config.yaml
n_layer: 20
d_model: 256
n_head: 4
n_kv_head: 1
head_dim: 64
d_mlp: 1024
vocab_size: 2048
activation: "relu"
norm: "rmsnorm"
norm_place: "pre"
norm_eps: 1e-05
positions: "learned"
qk_norm: false
attn_scale: 0.125
bias: "none"
tie_embeddings: false
parallel_block: false
init: "normal"
init_std_qkv: 0.0427
init_std_o: 0.0
init_std_up: 0.0427
init_std_down: 0.0
optimizer: "adamw"
lr: 0.00144
beta1: 0.9
beta2: 0.99
weight_decay: 0.094
lr_head: 0.00471
grad_clip: 1.0
warmup_steps: 403
schedule: "wsd"
decay_fraction: 0.759
decay_shape: "linear"
final_lr_fraction: 0.1
batch_tokens: 32768
seq_len: 1024
doc_mask: true
train_tokens: 312800000
steps: 9546
dataset: "wikipedia_en"
Each number is 128 + 32 x the weight over the matrix's rms, rounded and kept within 0 to 255. Layers, rows and columns count from 0. Numbers have three digits each.

# down: layer 5 MLP down (transposed), 1024x256, rms 0.0462, rows 294-346, columns 0-127
# up: layer 5 MLP up, 1024x256, rms 0.0542, rows 295-346, columns 0-127
down294:048128141125100132111156052160137167100119119146114106156098139087116104182180128122127104165127124177055140112075116141157089118103151130125171203165109097082093118100106151195105147084119097114125147098135145222142168154155124109141116133090099172156034135108121147205162092139095219145134082116087191093159119151164064118126117070158162104151151167136095179115137147152134143156144
up295:239173138118085169142094110112161099123114145118092056063128137123186180078125132127135154103068125137231215163118137155144101222170181181111107086122136111113213105080176129201107081052148100117161062227161108084089179008123057043184191094142122061033073164099113148124118136152168163186142099149108173120079111129095135077179150205103217077070229113136097154088178133135107090037184
down295:064141162145124138061069083089137095214145163095073073081052180117041092094172130138123119011066209150108151135078039172000053000211194210109192157033175163212000100093246098071029160047145055101198114036086149240136171192235042255255197108057117239075028185106240116177240144174122193179089099126162107096153061142115105059128133203087247053055113185202089109037121121064162255069135
up296:192120140133175127178140163175176144136134099122157141114060147192135167105106146142110159139117157060116099171138133078093129119064143122115100129127110130096154115137123077112127145179176105149184106151158085151126124113191132163116106151097131167113101134120167156177134123119102162108139211118096189160172144064124168125193092142138210096171152163109077171092164167086186128059188
down296:093111121166149134190204146071188161145095104120086134140109158068078097137149125098087204180062134057037117100132117151179177208120139093122129084097099148129096129092062055130096141129117115105074096118146121140106119114132114120161103144136140125165098087122114140105125151107114190142117113106095206123052153110123082130111054117114125082160157188094104135124105116204131160101139
up297:151168153112126158165138144156138141122100160097108147095126109154126151112110139109122155125152125104154167118093105089097146142149142128112111126112137133125157147125168130144145112140135105157120115157108132131080108106170113117145145112117132143098115159108123114133164132100124121140140118126132139112107135095133149117158136126118144077102085174099120159095130117121170118133152
down297:110134112125133109130128133118133130133139117131131140134127143107124118126114140130137127136146109121114124131146136126122130113133113121123141128133139125151114127145110133143121127123149132121115137124137106108119134138146131158134109115133111140140143131125131136121123129120140118145127111131118131139126112138137112146131126130121123148161149134140140138119121106117114129135126
up298:137145135119125105106141103157136141116125142116147138086146155127108151101121162119132123114124132145151127147104130140095141154109146118141089143147145108119118127132107138113122118166136156091155152126136131124095144137147137126112136116109117100136108158121117140113160116135128137121132124119163119114127158116120133124136149104141129112118100145112131146095118148093128123127160
down298:131127131125126130127132127129127130129127127129128127132126129127132130124131128132129127128125129131129129128122133132128129129129127127125126123132130129122130129131126132128130129128123130127129133133127128124124130126128127122128131124132127129128131128131124130128129127129127128124131128123126125126128129128123133131129128125127128129127127130126129133130130128129131127128127
up299:149170155134154141088141182153127131138114164112104150124123116118152135110115130131140099132134131126152118129128128117122130144113125092139112140127121120115133142113117122135125099120092133127130080151129123142091096094147136113130108132132095110065138129140105140146158133110142144162129124148165140137105121112128140138170113114160106139121104096111120123105114118130131139116170
down299:129130127129131129108129124140139135131150112125144130143101126127140150134126135143099152125123123114135124131133130132133133148114115124125142150130127118125117145132123133121135139135118126131123120131138125131138113144131118140127112130135137128134149126132145136129132132110110140145129122121120125123135134116116124129144118134113120133129128130136131138117122147136121132118132
up300:130184144142114161147112149123150143146131148096135136101116113143113145120098097108145117152118109099162169117112118118123152143139157079130151130066139080117105152130126088164141134135117101133154125137142126124099125136136081111137120153103115121059157131099085161140159183111105126136159128152143141127142183108139123115162133131159115092111128117140140151144151120113157136126124
down300:159130110155118132129190117121136119107145118104117125121131134134109133134143165101114146095138161131104117124115135148106128117172144111135125137130148104161133150140138146152139142126163135119127114130103122139137114103107125114150099102117121145140137137113137119120148129106127144097122126138134139144129105106153130129120122123129138113096118147104111138114131120111124133136146
up301:168168147070089116127131140157134125124119169109131122110136113127160133114120101132126142095120133117130134146112124124106109124101129113109126109094114156105130137122098107134141118123145161117133103133142116125099122112137110148129121145115110114103129142131145148115115113114121154132135117108128149121116121119152146136122141093128122115149120141106118149104166118096162131129103
down301:138127117135150123129130145125131122132124128130138130129146136144115141120129137119139125149125135120117130125116143131132145136131136133126124123134131138128132126117123118131124127129120123128125125116138113131117144145127125148104136134123145124134116129129104126131134121126131136138123142145119129118125127136141114132122128124119140139127130130129122129127139122127126139121117
up302:171143146143086109198088155073139139123121084130080144115156148153130047099097095161116138033093178134133135107148099130064127070075152156089107135175145146146145168140134143113178177081174091169145136092147126180115147133121121117179173071171136128109117153160124098198144107181133114203116185062142129136082203155134157109131160108163116135113083114117071161034140117075161170097145
down302:145095154149038130096130097183152110142191155153168183103156178072094098156111090083105180174093100138162062138112174165106155191173202131134086121091147146052080092119062199168066163146109142102022081153135128168161157160139056102114132168077111146225166155108110137098109137137081097038130075164117112154104148133130026194082151173110087116180124185155144126157169100086120097166061
up303:054144140162177117176070119139156136147081140103119095132067081171118067118133179105137152078105103105094134148151125127073103077079046153137145122128142164079212057122178086141171192138149100131214050187113132159098046101133104156138153108092117205140175114148143154163124172056086144160123096077166198119142108120126095149177079058168161065212145141163123109128123199084107171108149
down303:144156129164149135162082116135125133148162125153072147141126114091105115146096152139084151155160079121113133101063123091099090178130114107194107074143000128111095154079149149184151108175107088078133117088115124084109064131095108118059076129127129118136119056112144157149113156115156150118114113178036123105071114103122153152124098140084071116151119186159131166154123172115114158142130
up304:082139158115089162166170088078131137102096141079102117078153116097145220106005121092168160047118168192202131100142144133229095090170188143186126130117181130082121132135164149083191144129082106147132101031169134196093191055129134128142072138154098169120074131059135161166157121108125141235142208128081104142071143133051120103145110096159133061173141142107111149193134145145133105160122
down304:166181123206199130153088140090195102135130096135152134082117053174192161116182195168180193133091204145084179116134096120124096123083120141024129118074125120126098151078100162098069080138100143181217127196087063128160106110130174107162081188118129125059109147108123053120116111129154106117099105105076172074205133151134113152170147195202037146164136107050144136123148190099162166117178
up305:190141180055130133075122168138168115173158123099143111062115113159096179109144067070117131132126069181171151138127143121152097164156183124123129163125119117118086164165078080087079113108172071092094168193125152131116117160119111164160120152157158077118129156103170109130177113100106177116105168067091101215188158154165152123182206062090132140114082150099085027040176073146110146077143
down305:150079170077139126135116123179106109116143141091130184121142200095144172156191085132102130095150178129160102093128099127127135089106151166111111158156106072104154160088152109109140120143090168069122208121091145174137137197154150151118134141125127101172071185136104132164062118219090129153116118115177040123128104122141139132093125117169101107125159115142102125159146135166187113202131
up306:124169161085053103109073164054126107163125144099100190072140175064129065061119095084099035137094147143080194071160072094113145141146117143162101124136140088150107129140062107102109181197138087184194169146121137030097154101166125120118108112094135069122124177128166135163084085103150135179108110165097076188106178130096162133116127159111098063159083155123112081155174060158127102033151
down306:131131105238121105117070153150114134180205170159097223140064207128143147119166159128171125000089073100117105104140081160086088089107022130064115137067187101167136152099147096117058103091147144165139175027191107106108153048111133087137142059200148135133141174140249146174135145069131170172086103143150173151122108067073065122061125143199146095162175163189167147120076101198167137139075
up307:107137151112116125137123118143113143122123168082136137110132131117094148102121115125142118129149136126112108124096116137128130119136137123156125084146151145111159139131132118136123121138111102159136108115134096120116106140131107120148118134119115099127137107107112137136166121110116143132141121145121105107130138129105131133136135123159113121112128141118126104113131123142138116127108
down307:125133116117131119124119127131137134135145135129148117129135141146124116131134134122133124135129125128128129134140126126135141129123130111133137111127142127127118125136129133124126143114124117136123110131135123125122135135119119136117121119137130121117126129133125114119125124110123140139130132136119118133128129128119128118125132139123131135139132125125121125117131110138111110128135
up308:127125162145124111093145069149139116162124145105070255110097114072069156097153079104119101073159118114180117145151091145155153160116159076158118101119132142173075083144168185131116154130153076081203052117140124117118075077136146116148154146105108165117130168086077123063138127135101132180077078166103158238111149122087133116171113131155149082184161129183059104082162105118123173151084
down308:108108156124111120184185091092130094112191117109136151106107114099119155140105133118143181175147105128145188092196155144167155146132156094107158161110152141166143088102159163128158156098144164091114028137137078120110082087156148091134099051129142090124119075116134142053153169178138150114087187047142165115080111093122146115120037122098199150147086092151085152125118066117110036058140
up309:088116157059091105110182077149197135157174148113175094130088114125154179100132111155084168058060187109127177098140146056084191167170137089099083093130069126059091165175119063183143081208119074101165178112140114149078109058145013127133109166108107106072200070165218164166139141183128163148172191092147182081057205126183176144158111181146122132087092105118085155083139134089185073048101
down309:174054114135070126131206051202205103117155143148000126144160076142130069095160112183100165127143223166210168109168059229128178110163137135219099113132068110153155127179171188184139117122168108193189063011151149064145125086124092212168193151028137131065202108132042163143173093100141149190128141180122023194137150179111109174061103085127173151189112147146154063087112117000127137153048
up310:167175180051118127175104195071139159187124070096115100097144135094127133105141146073137123110129131141102173134134140124141114161142082169140142157096148110101111148138142099119137117175184111175147155178123140129124133104180145096144137121148129109100072171091162048132130141101135175117112092097147114173132131131130178130145177147102094088127148175158080155126150113093180140111124
down310:110135138160149142131174097156116120105149127179105119110088142102087122102163118169148069122153147140090066124092149107140085124125157147089127183118112134149116103097169083086091167119126118107077086092088146137099168116151125173175114135105083104119103138134110122118155095183160132138136105139152091138161180083180115088115100185115088135172119176029092143129137115153118156152123
up311:172148153135160136214125122163065112124092147146100143088096149169171146100111098132160152085094075077143128186091150131113097134145151100110087125094127181138084106139126082077080110178108121089168126099131121075134156124149075162191180195115096142122142142124169162110145183126182087110149172106152136121189151087135137133150117127156132132165136121127105160128160141122160092140146
down311:120136154166115130155180114161143131113131076134111068129113085085220172117119119130164142166115072114150067182062134137125114188132087203162113177128197110097148063153086190077123204159125125111142087125139117154127086126131118156091181114104122114216110132133096140146150184146151084056111168096109084077149147152178135115108084110101067150122108119163068195199124096110099081202086
up312:134167141128136131134111110149144116119113160121136120120133123094110119063111114135150112114093127127162140135158101106152148114105150145137151133139129162103140157137120142137139123145131126142120125142148104129104154092150111110144127166116119153089120152109085097130153126100123168137133108120125142118121152143131146139151119119155140098125131155138109097137117088129147143092137
down312:156116128137121124134139146135122118140149131124122123123138131127119125124123115111136120143120131134119146135104129122127123119141124138137127122117103154143131127143120117148127117129140119127119143144145121115128118136142111118123116116127141100125134140114132132135138165154131119120114130129121131130116130121105122113137130128109128125121110137114096118110137131137129134113135
up313:164149164075129134101142169106139151116115124081127125099124094135153124109146122110138134113142125108133114154113146122155120110130077139100093112106143126149151135150106157150154115148153115130167091114105086149102110134145103103155135157107092132117109134143127136164144127100131129151138125137162144115105150133104135084127116132168138099150152178163142147126135090092143153151143
down313:129108149125169121115127083116156127119108117140147143131124130104138132115117108139114153125108139142117150109148143119161128113138143129134134138126091144144141107130102117104141155147123116123112106080152136109114154147144149126119102100141123081178133134143143137151124141171162132133106128106141121122124124110110145128144134099097157136145133132107116156139139130120140111132137
up314:125142164094111135135135149125120125120116160140126129099110143121125110113147104103118116105125124104138144140142105117102125137143097126116110120151151140106126104148124117137121122119155126146154109147117144103086136116111107132157111136143103134145106111119105134099128138140113135148133156144139110143136143122153143144110121165166087117126115135124126117125145085082109154126117
down314:117134124129134130126119122140125137130128120127135138122136129125126115122132131123133136127129131126128133122137130120144130116137122121140137137132119127119118130124117134118114133128125123124130123126130126132126138133134121137137130121133126129125118123121123124127128131133120133140137125130121122129134120117129130119134133131130130128131129118131113114122132119123116133124134
up315:185145170076123149151137106096106095090155110091120136142150103088108187092064138101192141108123202139122123123136078086096230127086128150126159090089126125070134205113122140112106154102120073132205182142176090219135128134158127184130129128135151130103140105121161102215117065144168089155132134092142129142100123143128130147118097061210162136123175126171099148053153171014158154123111
down315:006170114164148116098090177165156147109144181147170102123120144128090054152150126093120168189170097108121146106137172099126113141180160132139101143132172152165180091099133117148137082116100125000086137161136144146117118208068149121057163186118106146159130134113156204084116162102121083167081226125099176156087170150083123101144096145127194193177135219099102176144141145162109073147141
up316:145156141105118117138102108125157121131108118115113113112146147133138127111123110129174102108117136099129144147097093155093133124102132131120119152138133150131116109099150156130126129114151115137164112116114109135110131103130108154164103160103125098107139103142124144143123098119136161121144117131128165139107152122103157121142163154147118088110129114102109124146113115115127155168120
down316:111126119119118119119121130135136135118133128144141139131131128139141142148124119136136136135149125120141113139122134124138126138122130146137130137130132127128133107131130117133132136123122138110119120120130128134123123155118130139137125123142121134127133117134135126116121120122128128131128131113123133118128120135123114127128131118126142125137121121134136132129108138117120122133117
up317:115156142081116128129142157127160084105148135105137143096132147139134146099139128140139122150149117121128135134112136122104110150117143120101125151136133142111161134149138145122140123135130141124146134134129128125075094107132101115149154128122100101130135132128115145135146142139132133148144103104149097147145160094116165143152124145151156095108115122103132135132143106114126173170124
down317:131121131130122126128117125141133119129138117144137130132128122130126128145129132127139121130133132116126120130124132118126115137130139126125129137137126130124133123124131138122124126129127123127126133144124135116126133131117136121119128131142127116129133118142123140129134131136127126134138137136130127125140123143138126121122127122123142127119122122115132122135118127134119126122128
up318:136133178123147147103143136130130113151123096080159146101140113138128112109165163115125112141097104111117152138096140111135132136092126124100106128137105124116181120131166134120119117159128159150132128125086108110109130121170123107152120150100132149092114143110125122151145121112112129133126143110156139117139150101128132117137112151130138114117112124130111118167138094129124153116117
down318:129137133128132122129118132121133126123125130135127141124137120137146118126122142121128131129136138138129130126122137120122123118121134122124129129123116133139127122133127128114127126133136116117136127130130132132120130118126119127123122120117130116118119133126121122136126130134126123127135131116121115123126138123122106122132124131145122133128124132121124124124129124123119128123140
up319:199138142121122134185129102141089098157174188106138214128083130131174135123059094156071136102138038099221110168126133096149088158090141123102131143150149155136114051088091055178146139155151156144150077105203173143112081113130146165181100163067140114039135153124140187168144081095116106181183098127122203126128179181140103141170110101182142074124162101037139081156163158052113117108168
down319:121204067160123155102092200114138118081096148111132194167129101183139192147180108143120097152100132195155101109102136110208073083128151067080100187110126173162090121118028098150119184078066156067131151093069096054132120131107104038093129102114130144114021147125123111095194123125044219135147151161132103105178133113147085141159120187094049181083114168094170114078153104062141166132185
up320:169144166058040152090150154130084119124074165111173234056120218169119148086136134114125130053151097118154164084098062143122100118100089122118158064125135139083154096162152101124060207127121101031166089202127141117119131131150120156129174060118164186074146164098162115117152145156136103187112111098103092174101095095034214176120193074162138124144177083114093155162112162136121145141146
down320:078096080128171119110208169080090142108109160161161129067154148164095099132136088157200193131088103108100102217092148124044097166179147068127149159119143126099129237097138183215125155091078141138109053101113146169140143158085126139123038119114117194156000177092112130205107139041105137228176124125099148145078159113127165111112107107215171140146088117214072109044100083095148165135169
up321:148166148119144157173151126126125141143127122100150120084118132131116107120107135117135080123109146135147156161094124111116118098114135115151127129114127116122114112124126127113125127149124128121168137121122111139117100113134122136130126135125131134070142146133122146116138134130124113155160116132130151118098132082127138148152151143129121108126100156131125141117119147090145132121132
down321:126125134138134132124120117117134120126122123130120115119124125126119125121118141120126139129123136133128117128139125137119116136137128133135133124119119141128126126142128135130137128117119133119117114123112121128127114122135139134113124124125128129127132134129120126132117125113130110135133127121137123131122125130127128130121134122125123136131122137119123119131128130122127118136134
up322:150164147059144120120112136157091150203159163093075126147079135116171091125184174095096130122148089053157154105160116100058133117114110193112123090159212149163092195162138131138166052157083137144125106130113119132133128059134119106175140115074088167141102111132107071190132178126069087131089173066180162156100177123180112097138136188161185122101125136133075072129138091085156029093108
down322:086103116241159125087144178173059115193139139112104130141149135122180113094172124109116125163133142110136116115082091107192025134162164149099133111209180144133072128118182154165137099162087133130099087135116147152142140113122148141074156120070120144098106112135114079149063051082129106101142174108149138128158104155081131151118119055108239125130052174089114081131095165164112167138149
up323:129139135142113152113116110133120148141117142097135156100122103109137131131121158140164130132137100098132142148139118131095118161093131140145143129127131110122127123115099116139122063137145120156185139149124110095124121114145111117123135143121100135087112126107114144129124118131127108136142123137115132122123103104095126137138112116140120121135106138134124114152122120111148120119156
down323:131134131128125123133120125129136123127122123133136129132126132139118132131136130122124132131132132121135129131127135126136123126121136136131128139123132122134125123131127120124127139129128121131134128130130136134126122135131135134124123127130138128125145132116138120132130130129125133122125127130127128121133128125132127133123121138122127125123133131122116133125126132122112134134125
up324:147157150054115142135117171145160144087173095107135173124057169193105161106127101112157114159142141154149154162199113163223108129177170088118104150137199106154071143128181144070172127110167095211157064142160119155135056144162076166160186167054111163026115140106092148118128079087103090138188107177165131161104185154107088137101183124129222024149130224089110161127149163083155090145134
down324:158173136203105136170077079095169142218156155157090222161166186145086115097112067088205119151172098114117138095114176166189148148194107149194104120183162153124215132139171133031153182126129120198107166135149124101071127209082156101040096179130171194157156141147158114177112177088165136034167104129092122125144111095103164166119115197156143135146028114150146086161120126147157111133106
up325:166111161102173132241155175129112112124103170148033109130120089081126166094084141113115117103139171065138118175087101098118163140131110076166140100156073173084158226065204141147190170065119106237168151100088103147135109058157143139178096093093148138149086157144131153120175102089117176100106156088144167169057140107143137058110130116145109146192129095160037097119118094096132168156094
down325:091098114181163151109163183041051171157095179140108127165153178122158069120097070140101036094106147098120114058161195154134054161109137160129108134110119132200122121146080144143133113187169134057057023151196178129101109167255073152101075222097170099161147145130082116069147145099049067142126249087115133114021153144057136138201158190110092191118132162093105165201113076074139168056141
up326:156112118093129156152118102158153167144187171119180129118113150178086149113094104117139101142114127093118158097135123159078149168139103081109131137167110139157143194129138146123077099152075076162089100215121096096129092123145085121165150158080150099033160088134146092122156135155190134138163137075180220110097166134194105086141164094108189118040123054118175185069144076089111098143112
down326:155129122126180127134127099112136069209033144105080112111155176064101200107161117143166177135152170156162058199113184111156163153132169146123153117117166144097135143093141081032059090080119130116172167135134180112126122075088082181110124112196122069123113120140115144106091075099130133199124057132148111107052196181137070071153113080058111071145223140092165065085137102175139116109108
up327:145113148091142134097160160137135138139099136100140137091105132131127119090140136128159130132113120124122126124125120115118134137125105126139120134141120144128113137130132133144128057118150142142167133143145150092114117093135138156130112136111134120123114122139113147159146136137116124134137113120108149118137156117129164139149156105120113103126155128144135098112158113119137131107121
down327:122117119124120127114118128109119130131118129122127131112137122126114111123126140133140124132138120139114106133126132110131145134129109128126140122120120125121146122145124139122121112134145127140146126123127135129122132137137131125125125123118136135146103123130119101140136128125145126133131122128120149120132139138112127151123117146130126122123110121132139125118136125123122138123125
up328:150187160083081093096082175136128157124089148112120153114140119136100090106080129106155146104149088120158200079123104107147102125127110138131117123142145108114116140121115109109125120103101124112132146142119112103117115127125097134159107140120092149114147144110099134156141125118132132146099141097159104166147156112109157122129130139140149123127090119124118139130105090139141153136127
down328:114125128090147141143138145078113103137154149128112152109136129121106131128151127135105125124093108144131124152135140122103136098128104123121139126149128130113116139125191123147128112108143110100122132098117120151112099086113123137124182126102128123148136106133150106135123163113143107147130103115124132165145127151146136150140101161154109115107117124151152119140135121111163116123130
up329:102156176124158169129174135144155147098117149011177139063159154117167136043080146108093139041101171114130124140118103172159113158068105155181090164144172142076126168099141131203102171067145134102143177190123158098060142049115104108142160106157127135061080130155057167178218102171106114131084139154143136165078155178136140192171160106202061065158141125071111209153153153132138079187131
down329:098139095128116108079059160037090092063115183062160211146069176131137140085003078174087165084136150103113131069126159242156105148172077000101092211080183107100154143135044186156141193084135100067007221216174096152101164193128163173104128117103201124047163159118109125112151042156114129099033091171187206160116179154148044075115199169219082074127096140109162160149080160182166036173130
up330:106252198124066114153078096125202110109084182082082109086109206145141142083066103118112165130111130169206210189134130052154133150157179088150125176106094137129110107099136091068135163115094103124077068113108184069119101131127076059108095171102125092108161146145144123114153125133140138148125176143136124126090176130090124163099107041128149099141144183084023130160113094148146093140138
down330:091118161084128166087103079130166175096136158133165161087151102113190168104133194138166063185113045102150176255130072113129133159099173190194129151117143143150132026115159110035099066108180094030138022108092113140121119151173049204144090139189078140180042088129110107113164106200131148146193149125073152120224103151072106188125169139145180097106118091204171069159186100118138212218129
up331:129158127113143133106108131124125163130114140101146139097118116133113138108131159150132120116151096113143142128111139110117098118132123122120124121133129122113102129138133116133088103141130132132176110114137117100093111127124121111151129132109112129114131149132114121128149173125140104145127114113132100122088157094131150164159121136128134131148107123129124132056148130128125097117117
down331:114135117137126127130120129129121141135147137141121131127123130121141121134126125130130123136126129131118111123117126129133127109123136133125131135131128131141123122134129125127130110133126132116130111131140126129140123117123139128128128141119129127131132126128124127121126136119121127120146123129138132129131125133139125133127125138126132132138120124139147132126124132135130133143134
up332:096164127076144130143137160155132088122113175094168068083058169217150183084114126107141078121104161107198157127111116172158140196151179114116140165114120125081101110123149050190102172130124117099136068128131132101089130129133077161115075081096095095056117195127129148144128059123137082174118141147074156160095209134081133125134136167255217099124124111144150151127136140166130138114130
down332:157154140131133102179080129045088113203118111137120111098112103144181112115068157110182069076100188214075130114129143129131128134042113170130072177091157232122101100146157080136136126219155145255131201194097103148113067074080121104189119167154122139048177097105154174000172110127255172211168166094121116125201149122097132093117153115149126085071175166060174100125109142211179154142122
up333:136179149121119119130158122133125135122112131111135134121152145111129144121108131115161113142153119120139140143130101133134120136121110132099092158133126124105111136121122115124128143126135119124144093151153136112106114098114094129142132154092111140130122129147120161125153135120118155138136131144134133120110134097110126147185130147141123119143104123117108120111147087139138124132127
down333:121129125133134134121131126133121114136135120133138112132131128109107138133114125132117134129113123119126133134126132135125107132134134130121128131125129142113123134129121132123141138125121125124125124108137133120136132138120124122116136129129128125127131127143140140132123146142142130123120142139108134131126117132121130146129118126124123134126119126128138144140115136126120120118110
up334:163120180112131115106143138110122118123145132096104164111139118127141120110144120119150098118124111131139141144134137113133137159105102103124138154120131126130135122126116141149128118128137109160186143114127114113119123115135101131141105098141117127115111118149117131131127164104115161123161136120163135140093169113121144113150152112143138110130110119122125139127131121127117129120130
down334:124129128152138129112127110147122133122147125109133129123127138112105118127115118136121116121106130149146136117134122117113112113146134127135132136126100148141123130137127122140111117142119133104114117146139136120115134127124109114123136137139104127131120125122140138131137110135159142140130125116117130126133123126121141119133144121158130119143139137108126126134134111138131141124135
up335:133163155061167168113145180115104099081113156108159161148165147189134155101137176103189126124154126206079104119111141144137095125139068051119123149132160128067149131108141100111135120128097132087211116082164161120085095184186059106136142136121069171146128123122107078151158133071182099136153127127098093135106128149117116194135136125139080085158097150160081180121110164072161124103124
down335:076137107159170146076124152088067140117131124146216180151076169182088080120114129097175151197148140196101067106140060128161071063126124094119137178113114125101145103114093120119060165137180117103135159109155087077111116127094096159078060040128122141165044093098142121141089121117093162153126155110121218125105132160151049114151129179071097134198143213088138043118158100171123113080199
up336:077119142068161152111136150132144128138147111076153107105147149158151154082088122077096097101128141146128167063173142144113160104111122103132138085136140098127099116107134126159119131104130105173116097098077132128101112111084103109172159169110143142090077131140098155164183094111130117121167148151191120190128167146128164122129105117183111094141067129128128157150141112119132116202147
down336:108087103148171125102150134088117147173144154146103096136166103158107137161114061110103168159121156129148123080096111151087121093122085101124136148139152116115110153081088137152134116122153111105121181107105113148124132130120095103125140154102118139150119115164115107132106119139102093155083111084130150157141106130077078180098170122117189129149129121107135158149098089144124132153123
up337:088105122107166101119046104058174179165192111124131170103153046205128102111144103115147150110141065098176196137191140115042168203163074214088139139137090074119178087101147126103111106128095165162153194191187123176108146161143087138118172231137105146123169071119144110129137125114170098073127131157074220121043170174122109118134160132102083090148039094121159179077140146015169148149168
down337:186136153142176148128185095096087134163121163152085198137148078202109131129167168158095059121159026014117093052117098149072147109093113078117155042158097116104145183102128087216141060120142100161138174107096127097121085094125069108179145115160115075150081153120143147140090055174179042202127128061133120058123037116220071096148140093103096063150055141110174124173127147185142166149109
up338:125159164128165132142123161151102152105148175104186146121086094098139122138146219122154114067132126116172104054170162209088081151056089122185097075103204157136096169135158135173142141163142128194219100122150024108084110056061073107115185120114054167131098185100144167171136105049061058149195096185085163182148212074123195107140116234139151149193162157125089126097104097073218194182139
down338:059092155126089134153071166097091076084090111149160160096136144114045166142058108071185167149109175148194128255180137102118108116125167086082109090139239133165173105108198090026100141169095132111093075126227126057111201103032159102090147131101101166070109118121169173095179148218132060111165116146139201120149160025202131149139101187122205155095104069103155080196137132146134056176187
up339:148144130126161128082152070144158103143104159087162151101136143119161224102118067126167161077139147069112109111125067083179105116119217099156169136092046139016141097142122118049137106075145081187129103179159151127106182128158145088163087071113172131060110125143151102143194175043141192124111081182142161148191127115122149082171153140123162079131083164126123138092133158100111089146133
down339:146086143168115100131111139082095141090145180130138081158207126168126164106208162058087107097069185157090173100166163092137175138135084146196079050148170096194113090128152125117163130180173163073116170163168124180139137134124072129173135070113138124154103142119107134075100169220158212124145098131144101109144150181106120200156125181084206088191108124131109141144131101082126127156137
up340:176131126084198134126171125153200132160103131092154101106138128129179176141143112129159080180101120060121171166101154100118119052094089115136085189139022141080217115062171143087143105069133123218134137228058148184081105053171105169240131151102092137104094120149171149136151140062124150140116134080132200088167095020100075171117140138088158096027108100090062084062114098139128208136126
down340:122190116228140127143152125105066131092176171085216170138218102076156089112141176126131138096223080191104115000081122052130174083138054086127133114139108126169170137153063146239117178138149117086114134139078062105136111168150134115035048090164131200081137179139151143127094135062129092158106093200046053087078148088102144130079089101139098174129160102193101113216083164168142096140149
up341:154158136106126118161128153176120086158145144095128140133181120170140172103146124098136154180143150079156153065134104162142189156063128073101096167150067161129150123126117173057156181133128126140144105197076099113110000082135077120139135084128093155110178180157143167173164083145098116126116193100153243123111132031116101140140203093169215132118127142134038104061155134084170161071160
down341:085152141164082130094125169109024121110092090138168094127208204100112102109061171118159175189121092154083107180110116145179189152184082039112123095150123143093046120034155095093097133114135157064066117057152044114113149112141131118136151133099095153128018119121132126134111170071081132117140084143118076133123136015202104090170162157142124101174110187125139151133121185102115113153136
up342:115168138135101107125080077158131135185122201083130129112062209073111103096114126124157079073167141138089135129187072092168191130113150077083072108172123113136074129093095109189155149083159141114158081162128125068070115136105096118104163135109092041018067180112121231179133072165114146144154092132063124142066146102070139139206114145218142074143144107093136159149136033150103102030120
down342:119021144031156095075062118151081171142079153145112140133111159227146074110204104221104113017209106098107147119062078134082170080187103203156140141155145159128091125129141135202203018121123152147122083158120237165141123089070055122152099168139120153038168130151179100149089112098000135146119175189153175131128163132078150073126175137118255114157216145081126155114120090154158172094153
up343:192164138125167145108156197076133102141141162059063171070044147190091020095126132094111181099149151069132140124163114077132153103152143072102158153103105106123089141149139053114161155127169063156151136222112103139121086155159117179139104094087161114136090157109195128131113096119147066201117122174144151192122114094136141102130146115142210118191141131109089087152150119121108125119124
down343:082166142096156109129174131086133144164131088170189066164066166146131088127160084099073133111059116117135096177088153139105129154117160133039140132073139112210112128130135044170144088160046117070121108066138009121107113164136133153159147110119161106128105056133111102190120106154064084105120118139076105126059141141090157127080073120142126130160199210104170087170131124071155200100153
up344:106125129108145178056148078103179094203106115116048211034176138118159185065149150129151129159135174095186204055116206078148143131071148145138115090136122126069213118098143188093129146133177107161127088163222128102115113081143178131237125117134096170052117170125132091097193097155149111173152149169124189190106099123138141108137135102116212133168096092071141134146121146172159155143129
down344:133181158150216137071174053112091129054062210098182100109165135106108144083136073083046099113125122213126124110094125192131163168178083179212102155146150090126075135166124193238199146164182110051079162077120118135075139166092037181182112232121130133078225120116116094044061106169152138105073171136166054131105107191160182126148217146116172121072193139134112134117089156107098095094141
up345:135140165123153115101144129119132145153113122098144099114139127117132133105102140124139113136144121135133127117121115108111170083089126124107100149137130119114106143139101136114119119122110130149132130105114118129097096107119113121152137142115121111088118144116104118148126134129114112120182121130147118150121128138120139139148143120122119088151123133108092124111125138126118090132139
down345:129127116122139133134131123123116133121129134141125124142127130132128124138129132135126135125132134128131126121121135133128122134122131134117141120128127136128130123136130132115126120131115143121133145125131140125135126130134128129133127125123125127129121129127116137133134127128123130123135129122125121118128115127118126127131120129132136129118124138121139132137122124124126136127128
up346:112152153106104152125154132107140133127100126108116139110097141093152116112152117124142162145146086116142122108091141132100109138107113114127099135119107116115135108108120144120111144140139108160134151170134153147114110114133123154135139118098100122122123173141098128131137174108108131146124107142150107110141156109099151125133144143174162083126113136109128103138157135114149146114093
down346:128133147140136127122139133148121141142124135124133147122139117125136131118095112120113097144115136137151121104107129146094108103124119128118103105120144127132148126137123165120130121135157123135141113128138128098118120121131112102125117137118136126140130139116110133123122110108110133138131112136146174123131122120140124105147099137137126118130122129130126109125137106112123111123129